python train.py --norm_eps=1e-05 --rope_fraction=1.0 --qk_norm=false --final_lr_fraction=0.1 --dataset="wikipedia_en"
Each number is 500 + 25 x the weight over the matrix's rms, rounded and kept within 0 to 999. Layers, rows and columns count from 0. Numbers have three digits each.

# down: layer 3 MLP down (transposed), 1024x384, rms 0.0353, rows 632-645, columns 320-383
# gate: layer 3 MLP gate, 1024x384, rms 0.0354, rows 633-645, columns 320-383
# up: layer 3 MLP up, 1024x384, rms 0.0351, rows 633-645, columns 320-383
down632:524504493497503481531507515457512488546498486532506492522519507512512509453509504495492503484525447491480476476512458559505547499487521500468493459520561504523493493477516476509519485499500493
gate633:501555484519528513501495507499478549501497487495554538491514493536520514529557487514572477455536447447453514521466516464544509516571461496529501465542500506468485449526488462481513515488496551
up633:516523523495488475440505531454478524462524438484534513540516488496508530497480490537523494504517456479472513505496529488523482503552467477515516490507440521473495432508493503508521533499506529
down633:498548508480530525435523505524506493517499439503541500514488475507471517495458525506504505527530469480506497538483513513486491519480548543483506500495491497515477489487458507491498490468477521
gate634:521481532515510487483549506494519524524530542492503517474533503574526482469488519470489574504493499488551524514518511520537447474493510514511501476591515489472535462497539521500476512506521471
up634:487482521506537443499506522466556488499511493515505496522486516512521508492482510512522484507562486468487501507475492544511495489504499510531510466545457519515470461524530509486462502508495469
down634:503493508491495466526505488513484505501475524484553529508459538535476444451543493504543460483556485471485519446479535521539529479492479506529544469477496505506506482508505543475505542531478518
gate635:530447480526476520476485518525520506484461498482527459531498504514509485507466482528481457506475487467492506479485526512544468546505499481523480489512515543515490473475483476507505554495545500
up635:497542482522512476489470502498549508519470487463496515517546475502485520501463490541532478450520504528491483511491482503483469541536473532465508509496535493551523514508505503513489497503523491
down635:473537510499490505522497514495483473527519514441480511516516468474506511493504504524521477484523474519485494506539531545526519499505490552480548469474499485507501501488512537496482492485526457
gate636:471497522528484484467495482474476528536502540503510498475531530481483517455518504485509495497527486503489456476494472515464488464507477540495497510551501517490448508493515524536470562462465499
up636:517523530482537497541487479534523480512464453494497451516475471500516511533509485499529496514418536534449495469523507535544545518527498436514488507470521502513485490496540495503449494521492466
down636:544449527481479524480503522487501528470500487509509513508531519482489508484506504521516454429523521494529528505496510520492500513499458519506483574513504444462486474507512493499537542484512502
gate637:465502524481493508455470515502501469516434471507530499551519474487496466499486508493557498464555528479506505495469493523514470474485461539528519491514493469509502485492537543522498541497493527
up637:513481483529497518478488523497535494480475526488520561493513518533496470497489497536451522521488508535484469527489461466550490493501500465510536536489496534485525483439483501520518527445451472
down637:515473457494483465489534535499478504545517494467519424484531497515493532472518519480478448501449500476526525475532508507474496494495485504524495528533545511507533514494474491468495471503513473
gate638:451475509476485482488474499504510500511507505496521503516467504499525505501470499484511573451533468488488519503488492510492511524458522492505496539520532516474487514499524483500519456515483494
up638:521506476480528555494506489510484481510486498499506482469553487511482517478518525485499475534448509508474506477509542483499514482522495518453478522503498482496506490490495494469491497516525477
down638:436492490476494528489451512466488534504512496494459470477467523534506545514493518489484503510463492477515440537535537501500470484543499485513524472475507489510516506493501499465490530472502477
gate639:510545511485518499529550488487501484476492516526494526466496504482470502504472509520530470492486451497503492524492498503488496519528527507478486475486503515490481501483515510478488479510504516
up639:500527520478477515477511488511471551530487489475500485535501479527527510495501528511519524537522492498490484511468510532469493470507510473480493509457534520527490439520494485525505461545491508
down639:512534529473503524457476505532495467539476459503476495498499528482508442487504509479496520483568544507509520510509481470490526489503492515498491541522517520512534472508498488491582529470551476
gate640:470521516535483505471512485577502531515518506499522493536464528521520505523452506519499498489487491505518524470514454490497507494551481444488445544509503542513518523469532485478501450509494478
up640:524511479520545492482530513511484505503516539523538500447497555506471460503518515509537522524458546521496485515500550537501461466555464458459462504502493526495470494464492464504482502497489501
down640:485489503529487510506521550538496496511514486508531482455524490497512496510546501527524496507500499493485514478502470485549511464521512466474507547523588476492496514493492440519507473517463507
gate641:568454466499499482504469475476489484484541531460560478483493500490481451507498507412492494472495506550490523495522490482486503529515509545513499443488538511492487546483506512546539450497464519
up641:517464459486510505488474477473474479494507488496482475500510516485506537518488549484487487485502522527501544502497521524496496531518560489499443468498526495511489544499579520501501489505506503
down641:526501530457473466481501466486549492473500495495483473507499523476527487484469466463514507474501527480480548471457517476498482480529482528495495482459520477475472520511501473522480510449456558
gate642:506558497540476473481494512470515491535471478466488474514513504511505510523504518478549534461466483506488517471507518529523460490484523461516526512512503476444469524535485552467531463518503565
up642:490496520535476511483507489508499502483489455510494503550491536558557525501525525533474484460473487495494507516507488457469486475513530470455514479491503514473470528494462488519497526498521524
down642:428468476514502541464536442528481498502496507460510507495535528514508503488464479463466485541543459490490505514476496481474537504512480525524529534508515485421527461508478491506488546458473492
gate643:477489505484526487500528491541481492476488493501505511496475473535522505531524508454519458543499533486503412460527503482477467510510519533504474490470495498492503540528558488484497488505520503
up643:478496484474532520518468502495517535473555463512487498494499560474471480477521484559499545539526499502483508514476535556516503493534475482493529484526492531513471453510487490557502526512497525
down643:534499492459511493517487531454475526494483463497492467493470485503531461462507517531506503473475474518487519476473485504507495543497446495510473456513527503513556486485486447525516474518499508
gate644:509486530489501533498493505499531525495493521506489473479489511499543483479482457484494501514501498490486474499510526502532486515527504506520472491527439454485484517549464520516507522524546523
up644:491461507532513502512472506518551523475520527511466464515498503540501499503483487476500497526520490541477495495548483487484498502502458540481476499539436459549493524530490512539502521535506476
down644:520464514525537499506513520492514481481478484472519474491485484545501524511470534478531524472499490508478505464498476474506515524480501481505482504517464502498467541517505442550449489522530468
gate645:482525500513524445448556511476535526499546473501477490484498528487502545474489479489520519475495500496513520506503554519457484492527490542483487544512477547496473493494539511466489543454540514
up645:495482522493516509496452525515467432574483475471550494512529475489484500498535520502505510508496512533513458528528497487527526551498489532472531497527462503513463544495462465489483466456458483
down645:500468484496525530485505493515515474564529535507573482526541466509482485521490493530518563540526490515520525512478534520552453447502516464450532500471515465509480443498497478495482530494534552